Each number is 500 + 40 x the weight over its row's rms, rounded and kept within 0 to 999. Layers, rows and columns count from 0. Numbers have three digits each. The size before them is the row's rms in percent of the matrix's.

# o: layer 5 attention output (transposed), 128x128, rms 0.13, rows 20-63, columns 64-127
# v: layer 5 attention value, 128x128, rms 0.145, rows 21-63, columns 64-127
# q: layer 5 attention query, 128x128, rms 0.113, rows 32-88, columns 64-127
# k: layer 5 attention key, 128x128, rms 0.117, rows 32-87, columns 64-127
o20 108:526524454497448464490493489514456548465486492563563511553535602525536511414439478486512470528457439472515544469447477555532511528549470474506477514502476507511497533514451582509525500490468573
v21 106:487437456529572487476530506401524527492466452526547528500539527476516500544485498507574581543483469478462504500484509509440567560452513451472504485528559573567454495482501464566533452501528504
o21 103:538559578474450570540435526577486470504492458458478488427512451506526514459444511507477485451507541540526513494479538474518468502510512562473546522446437537492545471561519508421457517510516506
v22 109:456547496557529550480524495468477511509486450472488435576459547460427524464494457495502536421455411573482448551492485536549503569495491476496531563488548537511480493424449427489461583494517516
o22 108:594523542450441498521448475518459547403503481496527571457552452497534539540431534521479467537510508453534542463459498509497531500530506472514504479485433530502563430576514557479510480498457508
v23 115:501529548496478525534453484552498499525489542497437470460516438443455519478503493501457509523521524486516452641503513523571453544470462518486514422529521459451512484458471479557443554484507438
o23 109:442461481504454460489503497531503556469525502569567542538424558561518481481567489478568487453486438536508529388514480524496517494548515461486451533507537482544487515475441524494536444463483519
v24 102:502550515489542433531586466501437475535507439449471483527435575428568501502484499498544444448487469546450503515483527504474554545534474515524416447410593458475473520434474522487437525484503443
o24 108:474467481527483511409442495506531500437550533582506508511502437528487488534428483515544528574512536422492478468459540490492448525515500564500567502595435519517539411506496472521530435465471466
v25 091:537462446495528495542486532469543429489568522446412479510464456462494493461505518492522530507521545514537495579480489488520480499483415504513458464532563500570428521537564452433423508517453513
o25 091:423553585453462491450490487517506568495461516601560510512470531526522553458440493448537513487481480485485482405464502539470480507515541535542600493510506510491539477448444545546550515485506540
v26 085:470494598457435495491542550534468486553468426525496457565566576528532444532490492507452459488492486495461556520474520473547518480507514529526485507385498487455503472493511594532512494458514479
o26 089:529464414540536468465507437426543479419531518486503528466418448507457446524566521553574509583499500463487480500522519505460489480503488507473507459599529524533529530439519408512481480483468484
v27 116:524448579534429546486575527571453464433511475551543511529490548529479483534499533505453447450436548480499477547532466470460471428539551546504490516485476479430632525470490523483553503479467521
o27 113:503508442513606408537503429421476433538551522450489508487477464495486452511486488531539486596579474473494477437499512531570513566461461438543421473497503454545431496507550472499459544467517471
v28 110:484510475521509461560464542557583506558542513464426463458535471504520494455521481490528509530603535517520525385485558454501505491494499492490474499500451423481418489512514559532467569509461517
o28 110:437515529395517495431512518455463563447468535527460471552492530530522520483547488480478534441469524513439501606576469507468502454510487479501508504529633505495482514456487453580523442532513482
v29 089:481479443516534508465455428526489506477560570492491534437497390495441504447523533482521533530495529558559503590553524519502413489488445520498461470571480450483509484442478442482511555527474492
o29 090:523499526494461502526508540465439528494497507538552513528482615517561513446489467453469486436466476486497532389471454489528514509485531430544479524458504452541444510520532566503515507460500472
v30 095:509450498466458509529503487527461479448487569559509536492484399563468496486496529492478485577507563454518502498495509541549472456549496536507475436557408488475513497594550555511561509526482430
o30 095:519491451551549493506544519476513480596532507461502486503486577496516509487598491455452493445489492524464527504549488464479489508436499467509482514431564458506452543421494488521516526490512567
v31 112:520543490489539473493432478493569517498528529424461513461516473431563563473510479500500549530527500550516497426462515531481507585469455470477610477549522493591463514496429396523465507514519520
o31 111:429509531469436542500508572575493567514465492561505447549548548531487548471448484492479506410491489518494494575530484507502498477566548513461448566500486518447510470523452550505515472536519511
q32 078:480487536484488465411546485446446472491465486450473552574513497498487530471514466487554512454479483525493568507513486453540517583428487512508521508529509418562487485566481500501535448463535511
k32 078:524483512436513548478456492538419502451498574441511474501590506468534578528565518442495501471505436551496434520478486522527499507498532514569548468541483527463570590515496484526490570477564475
q33 080:518464442514537445578462515522494600530480519421484486490510492598460511499470540493544490463458526495495514492525493533585480504513508439503470456538515515464521515539485470474474526427467519
k33 092:493491462475511498505526491563528593522487496484541488451533500545475502449458550746493496502467478507480561499464434441511537485473540537521447514546496536454479481468482514454448452483472476
q34 090:442511536520494498483470499501479490544485481493514477511547513505487422476465561489460545476427494510460522487497505490503507432489472503378536481596487459428563507533557464478501558650516502
k34 102:480526498478475528478508555524509440474501480507502444485515532500504534496540438194513485490551533456491459522561498531509512471527500479514504506499530510494494589488510497537470499448515483
q35 073:498535426431479436580470468537508454534494469506523403346532520517524431496530525511503515503494468476511536446492547456515473455533504485519440510541546513444448482503585528552465534479455498
k35 082:486533499552442508512476501508588473514497509530473521491476513415474504428459558593498493540468562456558473513488446479554615429573501575501512564525493500505494452478446535475476479515506578
q36 083:555475505526518466495516514460495488432492530542481517506470504571467541541584542538511495547527513495519479435448545478553501532526533481597462546493520572498508480450517506523471514359452496
k36 101:517470498507496475537537479473467530505451521510482536488461480551485432481466520787459529508482515521514541494439495467518494504462507558468451462484495507503513418491486498447521485556465493
q37 077:509484594473526411508489489500554494494476546474443451541495500499466484473434528482513558469460567482494442488564543481510502525483430450511468528461538489479563390504573523572441546494456503
k37 083:487471523489506597470458513511504404551476527467428425489539481475472512557563539513498519464518550472507437486518500518501473413566554556508481467495469540469438547511545489468435459502535570
q38 076:484562510523520530526521436565546494463495523498523487481515443472499557367480556470512443476464512517501509498440542533522485458519527502445521514512457464462520522466564463486510555582584485
k38 093:456465467458506539472474496523497507481556468493481507506466500512516506533520491198522493518526529483535493487546533515524483480480461420524493511504477489532497572531536505539497509465509475
q39 084:509517496507431523479473505490537519576458511436484491449476564493517403455536488488543531512579463429503518499557498499461570476465462466489470582461447440540500524510501495530543456514481541
k39 087:551573494499531632531496503507552403478516520483506463492591522512539480480584504498494499474459451513501425469467515462484520488588545520542504499537532420481519525494517498502531445486459540
q40 087:502600564477494461556473523535480586467507488455504596542491510507454520524484487501514544528346473564492522491533486574491503519470454469473487463498463422506504483499492484435501532495488545
k40 090:506530525468499487435519523511466460474461536454513478490502477462499585466590502332539494519470485448545504474542400522500535441434477473515488489553496550521499634510518477514446468476492479
q41 074:506497503576486481504467545466404524430544489558499552462464526495559503507556535482553502547470411448555576576505491470494481494466531493513528509586461527517514488481481556480512424494517483
k41 076:488522464490479507498491501550541512528504497508537483533465476534614528471411513364508415509495494562484521475550503525418528502490500488522531486527528494499550539529491448584532525465401510
q42 081:527500534485533464512513473496547491540493447500559461516531538512533416537523434483500546494468470504523515488499461521445505552425454542484519492520456458510493515560461536550516472488526498
k42 086:514516547524530508542547532452579423447458494547500440491556560435497525495533455431428508527451513491489482462525518512524464444571525528596513532554488470477534610482518506498508529467529578
q43 076:495472494422461495479491544442549486505486523504456419522515526480485462504588513490438426509533519485469518458572472531471539517446504454508486479487535502419493466525568528537494438452520552
k43 090:543476514514542551489533504542502557538514564465462472481505497510491484522535512672477551530462485533551529498527478466521483425408481557563563471505531506510492470469519500446514460461460612
q44 084:522502503469532447572470509532511438499455492540542465486473478545433437464499482517502518512495506494534487495521546538580416471596486478573519467531551528432551548561546484503439514434417521
k44 092:507466523515525498499543501483516511550481495489524523494499499510509414482519524769462517538455534530471524516450469472493507491541536506513470491553445528487498383471503544453482468507507499
q45 081:475456475532523502521472506454486483468528446514518527493493476477476561483404489508546470478504587491465461495519539481521466470601500508485522483480504615522580525506454519534512523504526451
k45 079:480476480511480542521512476465488516525505466548536501468544488525502538484331562573489484533470526471483538489437504543459473568511555493496494526433453542512480482479471477465502443507548464
q46 091:496501514517540464387544522454501452493482496464544457559523510513496526470511534503522553473510506493484478504438465464411546622408505511472470489491534485474565480455543484500487449513499479
k46 088:511528526455503521575471483449438424471532493525494435437495493516448493543496532351524454434495559448498488510559509557516426502544500515495465492489491475506509575504472520457488468531502538
q47 082:431482472530497533461497549429551538511533517454474467484463538517516499526411451475467503507586510446547464504554449426539507487615518424487532501468498686523474493452494496507535474475553444
k47 077:501407501519464556503555473485480513485476493522537477516555482489536538468452531639497498468502467480483507472504545466513490573466527522565507485478529445424497418535536484514548456475549534
q48 077:410531559441526436444477543568461512448569431530529549448455497467549461470394471486512514480475507521530456556586489508512587518514496446488489565476475594545487502516463522534517480479490543
k48 081:483520516511505523471491524484454505547479502557521510502532464491505550425520434431544429426502474488435448449570474488420467513499530443560475473526488354479486524571487461499538504431585575
q49 099:505426479540596553507514463499507477521467500529558434494467503523502390516478488518473474475537516487490449479581534546436611460570542527519423535431496491486525537506423459526478536487466514
k49 098:478548498546544559507529483461478493490485525526481441475510438456494433537514499713426522475538510470486461492469526489483489539598555507499472489467485443512520471465514481490502518527445503
q50 079:487464538448458486491507525436481461511473466572485497517471483471500542488544515477497501520501523489499507450487544406479522449495513432540560548481521448487561483442444460589526544503530462
k50 082:512467534504475515534477456492466528535477459460422513494452478455521444510505489597441587569537499517506496477412519505488574531468561504524576467528478584466563462507429468510505532475515523
q51 076:522470536510513497401485442431460458446520586484465455565469520511498552556482479513507536582500539497488478496447511459539542535529487477486481475486506538587506490533455583482471558501540494
k51 083:581440502425482484504500505512500514498403479538446452510520487557459489481412414637497505462530490516486550456480533522493479526444461541452457453441516534480514471464519512494510474570509493
q52 070:487552514420524422473498498529445457396480550488502494493494509502495575430484524482495536512488519556460497497510581477473496499424476494534519454521500512552474466465608494457493457531453532
k52 084:488454474450404504525452458515464444509530539438450556484484454506498490512541458349636497486522480492468508540541466527488522518441454492493472525522490496516513491580502486518483603480594433
q53 081:527442505489506483520499507462544524571505469516471447530481485526517448578499425531536491601531486439514573471502485495455418442538481585512520461490520577511525490560465559571538549477518501
k53 085:536563568534473470460488483489563440513448510519487511507526513510465494542528575636425477561462515532497508487443495477445513444554512549417536542491490523448487449450433544509516484585464538
q54 075:503489481471424504411540468531515410570528448568442465501579466418538516519565515468460479452508534459475498530516553502495515464462529537559541548475451459543481472450512536577468557497531496
k54 074:428504496470524483484477510526482500533497487490446589576446469451523494532440488476479502479511534556506459504495549446596466520497505553497550487472547439505589468551544465485515534481497577
q55 086:468492473443525462548495517515436451475508484540547444506512545530506445491660504508457478503466503444559467440527504505492533481512519477531510482540464477416510465482522512487483588472498451
k55 086:516499491525496512534509538511544457563455528527409487480503471542456440488519473627450554477520527455400491501479517527434625501479521512493521482503475441529500487545495501472501492494454550
q56 071:388573515528530500461513557540458519465521467471527580509518543520536518486529474460549510471400423589514537452519551463496486526487530548474451541519449483467474492469467459456518523549531442
k56 087:455483471486499532486480526462475519513503511542488453464533504512526567480498456296531490500527504449501494512506484535494485492492513451590542441533509460454462607507545503595514443445521491
q57 085:498557527473428518525492490477498517434522516481536574513480516534499485501571456470595447484483481512560533447460477527536502447528484534495500486509427529500471532505546454475575390513516477
k57 091:541520485527431500457466526564485524468528560446525537454531488500532545501468511343521481524492466508504450498522446498453525536485530448541509442518535515520515563543484496543549477404512533
q58 076:465494513440507430517471499534569444479470479523505460477509497505494409535503467519383452527511519494548511484570502571562529432540500538572494550516465439424477491547468470534489509422494518
k58 095:502463544541517509486551483514505548504478569478431523499500497477487466470484492781446521526501489550503499502465499501507518443507519538511523486512423470479517448458506521473492538495490516
q59 079:505513516543489498489564510557553514539493532471511542488515533556475492546540585502458432417520523443525468528491443486571494464538467527465528505504386484427515517441471487512479442486533493
k59 077:521480504478483522532581535489461484403518511428498471518502584555491525541483479486508441480512556491491500461541487516487550497548581514486513528481540496488493556478585564447554418480458565
q60 080:542452449529483533541475453448519566425541494505445528504465446482463565527441469517454467582559537522526495543496438475505539526556516492544502506497556514522486524434411500499452544465504508
k60 095:508456491514522459492544462500473577510474526455495534536483486513527467521435517749494531525456474529477552494429502467485497540452484504461504504465482504514443387467451488504487483534475469
q61 085:504553476508501535512527459545483531545499500458481492465555501531519582441421510498459477487469496514466530486440434438511520457544485513397481468554461473485510536471474478464496553655580477
k61 099:488493477433491481500472528511541488460524467496533538484506527506510529514519478198540495490527533456521507507540544540533518521510512424491516543500537469489489575535527501560471521491514461
q62 084:553439487485490465521502482533581542492475480497461518471485507542482438569462543540403491560471505504552502472502480508481505430553497522485438518505448432454516477480430514494547509481442513
k62 086:556550550545480459507554479481503476481481530517448552478494511479430456473539456645467552545534539524510459428445433477518588419543479499435530502500492463478471495432510535436491500564474497
q63 084:602534483570579543533518508531458506431459489526516482443426528509468430557508571518475468518490500505549484500530526519528563549556487451457511494502540548469465513504491552510445478521454502
k63 087:590529526565484529504584502484540513525451510511508472472455531521512477494546543611463510505522505469502537435475486531395527438520474565513473485482516517570433462456466477508496459511444515
v32 115:508457475503529492462454541480495523516449460577527491511528579494499479553500484505473584507461470464449495514490494506460496499550535512470517551478503508412521462544468582579528538471483518
o32 122:495519518451494509547516474514505508465556452425513547482455402532499466504532487481549470511511493565522525476551534492522491522449494455451507500453475512558471492561533471494453531463502435
v33 099:533489512541549634512540537452415496484558469486511433542532471491455467552602530498498484450464536447458468449476538464454418552511487565488603581499485475579552484462478448538501538482488588
o33 096:455602529498481466540475455493508499481519474483469520490495504536516527513393433509552530553495493509484498601499418532561587456448462361514429450504503506455482566547458558430490508527512434
v34 095:476482520455558586475505437486491528500556494510517519558508394472482496503571529492485518498513481505501525391516556467470506518517552536506512569447442496570526444454524534533555476509538416
o34 099:589577477571426553542477522515475498537446474466477495473508559524528508507472454536542476505445494479503512613484459534506538474443464447512458465502494476464516589579511479469474529528505565
v35 104:534491363544496466542491517509511484476543563434472493436431458500448529487471526494528554497531563459509483523482464468549483528505446549498567509541524541511471512495457427478481494544463537
o35 112:445521637473484470508499462520545506517487491515513476532559559495490517532509500509437443432460493509515486506486492529519482464511551547553515467455515488437526518488480563473501548501552516
v36 128:526495480470471426496514472550458505463430495420506511534452493492570517522459539499492503464447518468533491555505507515475494544540490495506484454466527459531502600448451486431564471505513483
o36 124:455498483569536512492453538439574399552526536574484495483488500539460467505470504520477483496561501460526450422479527473539468508463564590529461544546497437433469404443555509513458532501486462
v37 138:462553523472533486463456445496544553567483495493482503513483466430512509503564475501492511492539408532557505531530566547492450505496460492495472505480493412472485472444476471550505509486521511
o37 132:498468464493418571527495544490431495434486497522489504531500524512525474466455475484545517487479492491506526432504476456485556443514489441466498550522488504533495524550506518481491440508481444
v38 109:425446584433478478485486487498501502524437502590533495576557553544545506480467500512477514521458419504477527486521473498506544464503586485494512499489500471469517515479569574523551501499533460
o38 110:586505392514527539533506549474501483510494483438495535449447431505481479502563497474519499508554518499517514501521551482464512567468465457471466543475490523566482460531537431549490533484477494
v39 107:534466446571468609505489565492454517491539464524465457477501518499392480546562482496489573485515504457526501523480521499452455526507466516478585549484490488465524463520429449554543547472408562
o39 113:434575573457495439506540433475490511434515494464504537490456464519521496523482473473579504559479490564493498467543476544578522456469527412467479451501525531523439574533505537470455534480545419
v40 099:468500631433494550498519516489475470522493484566518490602513503519499496509485487504454441507498471515429481490534428518468548430470619510509524457477480516509522473527585532504511468487548443
o40 100:570479328541570507472490502524477511520513497458528534456501462462480529481525504506528522564490513538492521536452546498479514590483431467461470488509491531542499526518486461520501522480451582
v41 100:513553514455478502499416403538560559462460562466529526485510371453531517496523495498519499560514507474575496477505549504566455536489486478503452544506458466535502463489501489516573473504523479
o41 102:517467455566465555542523569475490484591468496520441488523460605510470500495519483528493495454450465497501526512493452508483528437487502486486481507492515458463505588498525503478467492560522527
v42 107:411539600461485511496482449518558497524477496521519452570462530452524488468467494504495489469505413542489515445528425555454499460528547494518473454429469457533456496481572536516521475494566426
o42 110:588466362510541522452481564493441487453522534487480534475531509514517505479478534494483485583502557487525524494484542496448507508454468466501448568552516495540514453539505437553513486493410559
v43 110:492522489508591506458557442482509520521562505490516510524450384444457520474564532493516476534529472544563482531502600488512451507502491542500483497500505464559508488427478468495509535517505454
o43 112:530547541540374563561452498534479485538471468525501458488558607506559503512427470519494492417452504451472519506457422487510564466475486505535492490530458484448533546541503545446510473529527543
v44 103:529538572516460611501508552564502478524537472544469444513498539501464484489524486512465531534480489417540522466500467487460462456531523489471559463480492501486534505505538506524545468449489510
o44 117:406470401466576439474506489457451511456536529454500519503457465500511479477497472448558546529558531580485480499530512538526505503460493415492434522551571495535426523508486511526472516498517453
v45 091:565510585472486517443513558508481516528461410527539493560513555471536500546540500509415499512467473482447459509477517493444504505554514483471540480404497479505579498525485574537544464438535505
o45 108:417461381542550519509472485503489494479568483464512543482438414505468454467492477490604536557526475547498480498524539506533493524475516474422481527563501503501458509526516467507427495475469441
v46 106:469481559466504479487519506516492453529467453485483475537447603444552493507433501509488502433510460569445468487539430556433555482526493501510487449376528492460482537469516541523473464481537493
o46 111:494466397486564477410478525497470510434553547514529515502536433522491487465474519488500480605537532490530473430478577478495443527495517524518500557553509495545492404517492454547493496452416460
v47 113:552487593469488525478526556512493484521523464531489505518570571507553490588507496505409486511442552490414470509524432480483520503500561520471558502508481538476571505560487553549469461471528558
o47 126:419466420500582429487498479511486539507503492460522506504455430501422483459579506499568518539542459577488485548512534538522476540540465446448493486483540516540464500502484485500444506473488458
v48 109:537495512511458574471505555480434456509491451558449453538499576486460468549490485503462579492471531405475473506502445482468496488577528531481590491436518523484563479539458503552569499474511418
o48 111:456532471484521438510515436535540515465545481438590559462461415502506491480470490476554473554499471601520497486515548552571462518418496494498439467523525498504454531562517553483450569446461521
v49 115:434466488462539481503500542423470482545460518536499550523552516532486500472504513494489455493529473555418508482491504514529608497434515520509470514500489514507448435530560523508454516515546453
o49 115:627526492509440554510509495577507528470491451483542523468520450464526524515512515496500493512434482474514544575481517459448491542549457494482562475446440570542576535533494455501533492486461561
v50 111:425524517506535455526516462462588499530491515488508505491442525443507500449466485498495406427531440622440449470530466536483532457497494481522453456491488481496419485472532513491407526515555484
o50 115:592446477449522526432471542553433540431527519548495479538588520486520510481457534513453467579456551447524542501465508459437510524540472525526525531488474504527555434529452454530553418502426576
v51 101:488518504462482508501455526501518506462442467535514465560528517477486462557489429507504537488426475418532537617460429538504432490479471519499476517451549527508458508530505478518509484451527615
o51 107:493483493516522511519524501493516440493572514477520594453444460520503508502520548468562496530524488539513478360465519503507517513443505483439508521528446508546519514495536490481500531452444401
v52 113:583523493531513518472559589547485462558558449404461496492487563532515491470559495500523495528596550539464527429476518441497575546512416459504455494464495525580513526517500508493409471489431519
o52 111:405493513500505455412465434489460591413469537542522483486530444494506506493491517468532570505505507476468437599508508568489446472593534539517563461573553546447528471432456468510522429506511464
v53 104:510535505454474390543531515556504509525447506416491526502452538471557511474451493499512461536477462568486510480455467526546529521521455464510411408505546505557445553536520545435462415524525471
o53 104:453408454534529561432423537500529501485550547555529471512519492522488501487530578495464518467556536445520441487482533464436459519550557606479532573550505508452552405420490447529513438540468507
v54 101:474479444550458462527469590492561524520441466507460482464500590511464487446490479502516537498531440522504532495453509491532521478527442440490451512482518510434446488527525526511474546487455516
o54 102:481483575420502535501518470488478520367532501482502536483463409507546461507520531444533502524514531497523503466568531486439501494517536512475579512491524556558524470496514443545522441483503464
v55 104:542475418558493500515539512493491508473563565428457531441481481518452517468510518486535525488575594553503458485517524450546490539502437520508497540540492548487488488500450443446474529543434500
o55 113:499559620476495456477516445484514555509424506545503448539546552496498529526501506532445447484448484471496515523497452540509477452537542540574536423441532497449523513485467539485521495518541568
v56 103:497500456497481444518485474471537529473495570476500572474510438503477522464507485489509496517485490605508465467486515480589505501507508486504464534535517508492491457497489510448533533543528430
o56 115:587505567511462548557513496508519529535452464495509462522489561502502490507509504541450448462462468449519542537524465504447516506512510544522525456424478495452557531531518497497510504548504627
v57 109:554542531497539524424523484478509494561553510505514530511458395489496495490564540512554494561573499418517546596529525498527483490468521512494480490511524482589541505502546530507514448504523610
o57 107:429501480564442523574462466525503486534486476501522492486535564474503490487492500488540547386428464531438426509432469508514551485516449516463535488557464530483508617481482505456482508491579451
v58 120:519501520481532415475449492539591539605463463460500500480508490461612506503496520509517528539526445506489555485456517534482544514519460479490440504425457461511450513456494561550466477484487564
o58 121:430469447504471562481481542487451490427532515502465502499493474537486450474521504469536536472529502493494462509540544473474489451551514509460543564564532490517534467474526420531468450486511371
v59 104:413492576450496480508497419495480536466453528525519492570473449443543503517498518500502491493462437545528482508543544559460474494519576521512489489471496443505483517448500501490611510510573382
o59 105:631527402558483565524467576473505423549498515514495512493506546536509505485461486525475446528520528452519532451483494446518526507415475490516427546511471466510493469555537494515477504503435572
v60 104:555514546476452572504495464558458536453510482474542508487555477533543512501541498495482469529479545504516535420495562473500471510491528474502536534534435452505584507488488477477559511495467497
o60 108:469504465544566483497524534417484503560459516482406467525447533517445498518538461536508560512547502482483497589546459510510517482503516414487439507497546471474425523471506489506473487564549470
v61 111:510515423588496536519535466486461507450540536435450500474469423479434503466551491483544495471535552540530447476488546490522479545461439525508536545549477495529482487480464394459504545521436506
o61 115:508566608497462488495507478483504498506449500559493478497535578503520543541433491544457489517447500456483528530502443524519516436528524497543507425481515499427513543508467562467510493536541552
v62 117:455527463560525533477527510477477519545538501490417508465472495438418487498538464490542514466591474587505452527485548536500482518478411485505486497489495474499453473485488432504460539501467499
o62 119:520508551454417498459498443523451550394471517545544491528542532488566526480441516493494489544424510477480528450505466495495517434560515491505553482519520561511537527525453538485530430491485528
v63 101:473474550451446510507480563525507466556433468543440484538573633516520480514467479505438523516474448534436497454480427487520535525520473497487527482456507543451469505544528534545460478479532483
o63 106:485451409478544478458522491515481551413523518450561537480439391506472489477570537452554494555541498524525479490533582531450439519533532473467512530489538523566523467493491437540487501458438488
q64 103:521501482451503478447470483551565583556582477495486520478537509451504577582411506478478528520529465523539471548491465482517523491483491529432453443486509513492527436435540459473513573563546429
k64 107:445571491486537482536479518538469478484475472508513471498445494494539523492459508221504490513527528485444462543548484554502516495496565521507470437510503496524489606570496534549488523524546591
q65 113:511584438503499429463524537543503550554568463502505562493458500584522538466520484474555486467477526495508527461515532491428488513454449513465501522460494487592409491536533505444517467496500474
k65 105:481455466511545519513482524504445477489563517438506553454547513508510501517515504268519512514502502507472524456507484514492444542451384465549512512551498516519549621467492456505531545477555499
q66 106:530554551494470489564552528541472515449503545503518541530514481555475526538481513487511416488452501474535539508498445463506467518520462452451527492474438479591526498516486535520518436520446503
k66 104:497501533427480460450505509502494525537568486507475572471482507530555502463541501390561450544524485510474475528503444471486473528530548438456443550522545493574465491501520497448470492473478440
q67 112:492433548511527487515537478570526469468459541485488429460464556447541453469425572517427418501418472521486484475509437511497491451507593560493478478479484433465520428471511529549489570491493531
k67 101:549515559475481480468483502421476529459493518480512535553544541500468539589500491562497487469480509485452457497459494514493544450586513506456478473450475492439530514483488534508505398613462542
q68 091:504535525530486570480534494482504492548498474500453484460504460481524541556456527484436500456492514468477442523608518451476445535540563563440434513461473523442502461404565478488492534526563434
k68 094:496555511480549491502450507520504456513481512444544439550474507397508537509553491326513519480526523485469501517520533591515521453415527533528516469455482507509499564576517446525456492503499531
q69 097:448452492469497455408501526562464538589512445465500496484508516417514507514434570452476515493462466513447441485505491395480465459483509492368517461525495449491525518541572484538504545612526517
k69 104:467474495481508484522501509481448482506468494492527470521490554469515536454469481230568492493473492512447473551500499570477532521502479495571521478486548511491515585513475511547501520485534527
q70 090:481502474510432483472489498481422514544456450446506506513489495508507444495592455488508445551461532549432497513463479598477508455580543422528498518499562466522525531553485478459509464437599515
k70 091:519496476445506510488535540534485571511488532453437526490537508506489502522469494652440460440451460517544527407485511424567499539485467522509608507439542497453501447463475524450541551481465510
q71 090:502463566469531474522542482526455465529486522463520482537518460526517487421484547505495514540449440563455432481408497488630479549517484551463530527451484477527536536469457455508502520521482553
k71 090:495440512528431419491501509503487573464461561537496506502487579459485506431558458529527463466474456485489537494479510487461482440519524521535547480464470466406456470493573564455505567512448543
q72 098:511573518536425550492492507413436579508468452594536557589429551511480562483506444514443470463495521427529494461464520423516476524557459497477549489530440537441476515493479502483538438513513491
k72 096:483437503523441493524481489520533427549539529483476421486538498522469471463561505489519489542473462535593531453468462565533485495441527414479537563513585497538485470565447538478494511482417477
q73 105:507514477453437509452495507495450619494442471476486531501502450517480569488455483485485498520483512471445514462489521485500516483507517473460426502480554587480491473506507520513545541523514498
k73 101:451473507440455470489492528539486521422612519457517474527537497576464532559448509456574460491437557524505541566513456534431501489432448485474525444461566469501467552473487504509508451534510487
q74 105:504581569498472485480510548557477524475500446428477434506577543453527558613457423483465488438456532532517546484487459466512512551525497486460473529462533568510548450531463482506520471506596477
k74 104:493522519375471505465471463524508505499502530489487507519480508461492558527495497272500503485541532479546498541569460470556511449539536444525501520487526494526538517567519574537504510515528493
q75 113:495562441517429536476477494517451449501517488597534517472473533530544541460515579484497442548485430444576563485452534480523518552505527414502481498465530482438484527457521495522523488503426416
k75 106:508540430560512516589509500556453494479568522485506516505486530509534466453509484447528483518521470524531458422602473494495534492477526417535433453547474489536494580500512433459531426425511495
q76 099:442415512498443458583471504555513528472538476468508576564532571440473521523490531520522518525510487593573500451478518501530563563566593545512486476460494526473594516476452502469514473537502511
k76 098:507538511444558483523510479487439543493478523490539415473411519573516505416448460519459510456542447426519479509520451468515552508534533438460495452501425516517444444473485568480499507547512466
q77 092:465559501510475541525518493577519424557534469525473438395518474526506534581513454499468551529538440518525487495559471474476519505455499487451470566597538529528466528568482536477475541527470499
k77 099:500507487485464467493516529468494502506509497507540516516492540482488544459497485254573503506523539482492514553537504522508548500504538453517490453502548503529497563518517483515490459512569462
q78 102:456577474490458543525513533546542611529530410534469507519566510527497505565567479491452554484566523448494498466540476531512560528471479518455396523519534537557502500514492530499479596514530515
k78 104:451505530485461457508474515541465452512497547452549458525461504513522511506558507260501465466535538481528532575535569481476516508433573459500518515517577501442486567502467501535453507487517547
q79 099:535539492536467581550579515463528491508484481563541474480390547534510478496462418513532571515500499443500492487455505472452479496532515529459466466509477557517503483533396491481510522521566429
k79 100:522562509556445481533457492469585419465517462520496461513553478499505496566553486340489446513554550516555475488508550572504535531515538481472479504480534481514512560555493545493551451536430509
q80 089:509553536487383488508543528550508501446422418468471470457502531498538536490515552489530488476527484456530471494550481493491503560593483406482499466459494557542444507513461519491528498488509526
k80 086:537560510387497504545492491552530496555543472407547453512542476466490478534509460483535490512544542497471500502513541489476525443481554466507441492557540482500613562531482531500486583513575411
q81 092:474474459503554517421514482590483457577542481520469517432417473497506512496452529479530527493519446483488475500476515474493481471390461594402514523541475468468452502522521479478479514588492480
k81 104:480482468509491508552500520448479444475490506491540496508503510472512495465466516206566510531502528521448493532540551589498518508483509482517497452517527500527510579500494475514480489509517511
q82 094:568500502515493502484473457468463518459418542489492482500500391485480558534448468507547452492462508479477530474499501507613513537532492406558527582468495545512490497502474505550504483477506500
k82 099:541532503482497480440503488546496550484540481507477533482545507581493474489530500704520484558466501531544534524500411440472474436476452495503493464524478507506504418481537459420530491498512423
q83 108:460443496450533483518482486510518546504518522489449456472501487507497539473486530489488449505527502483457480548526550552512535441459527490486442502476543448508498505477508539507445581511539431
k83 106:496506543517588514513443502510507528503445470442530531522461455429561485600448503497462527473571562555435488543513545488568499469554529591500511445474530487476497497509497483497490434519485634
q84 109:543448487494579432545586432535448488479465550439537466479448464535449498553444491507547502551443491493455512528501419441510428483451498550459530497479411500491491541501472555505457482516503513
k84 104:511499478478460446450509569441539444502497499490454581503536478441489497503536519491556551518519555558426525520477501564474544465524505473477511500493452521531514521519532461440500495520456440
q85 099:505500446543483558554511449543553535437561434444463532454520476518537548598533466496461535484561489493511511506503492529505578614478500524471469519539555567535442517482529473474503460528523482
k85 096:493559529446521501539495520481508488543483510488517522519426441525488530519473520337565466468586549496530487540579487495496504451446511451477485505526480508554514528556498517538379494543553470
q86 096:485439509474504503574469446468512583466515470398522519480530476507499564558484466528479552496527505600475477526490515560524511570521512462527467489522545543520460505453494454459521463501527500
k86 092:480496530462520492475539497509530555450505508495438484509447471548438525533458515689527480465530515443512540529525465463526514487448449499470492508485511481556464419507515555481436573572470431
q87 112:499601446599478537492509509524595497552484527557584460487545439497444508553487492510496549466513536515516502487538509534460503457491483491478464522526543453478447472511521496475490504495558480
k87 109:433535502546451527492496531484468440523458473510446515536426523473440462496533499354498587525563508417558513555516492562558477527468472542511466500573533504513465552543513422451494507502500514
q88 120:503646491518491535453432533456496466543542471460484473535498535566546525520526412474578491487487520481577500533499537484534451537491441418466428535468553543540463497537464449451459477506557482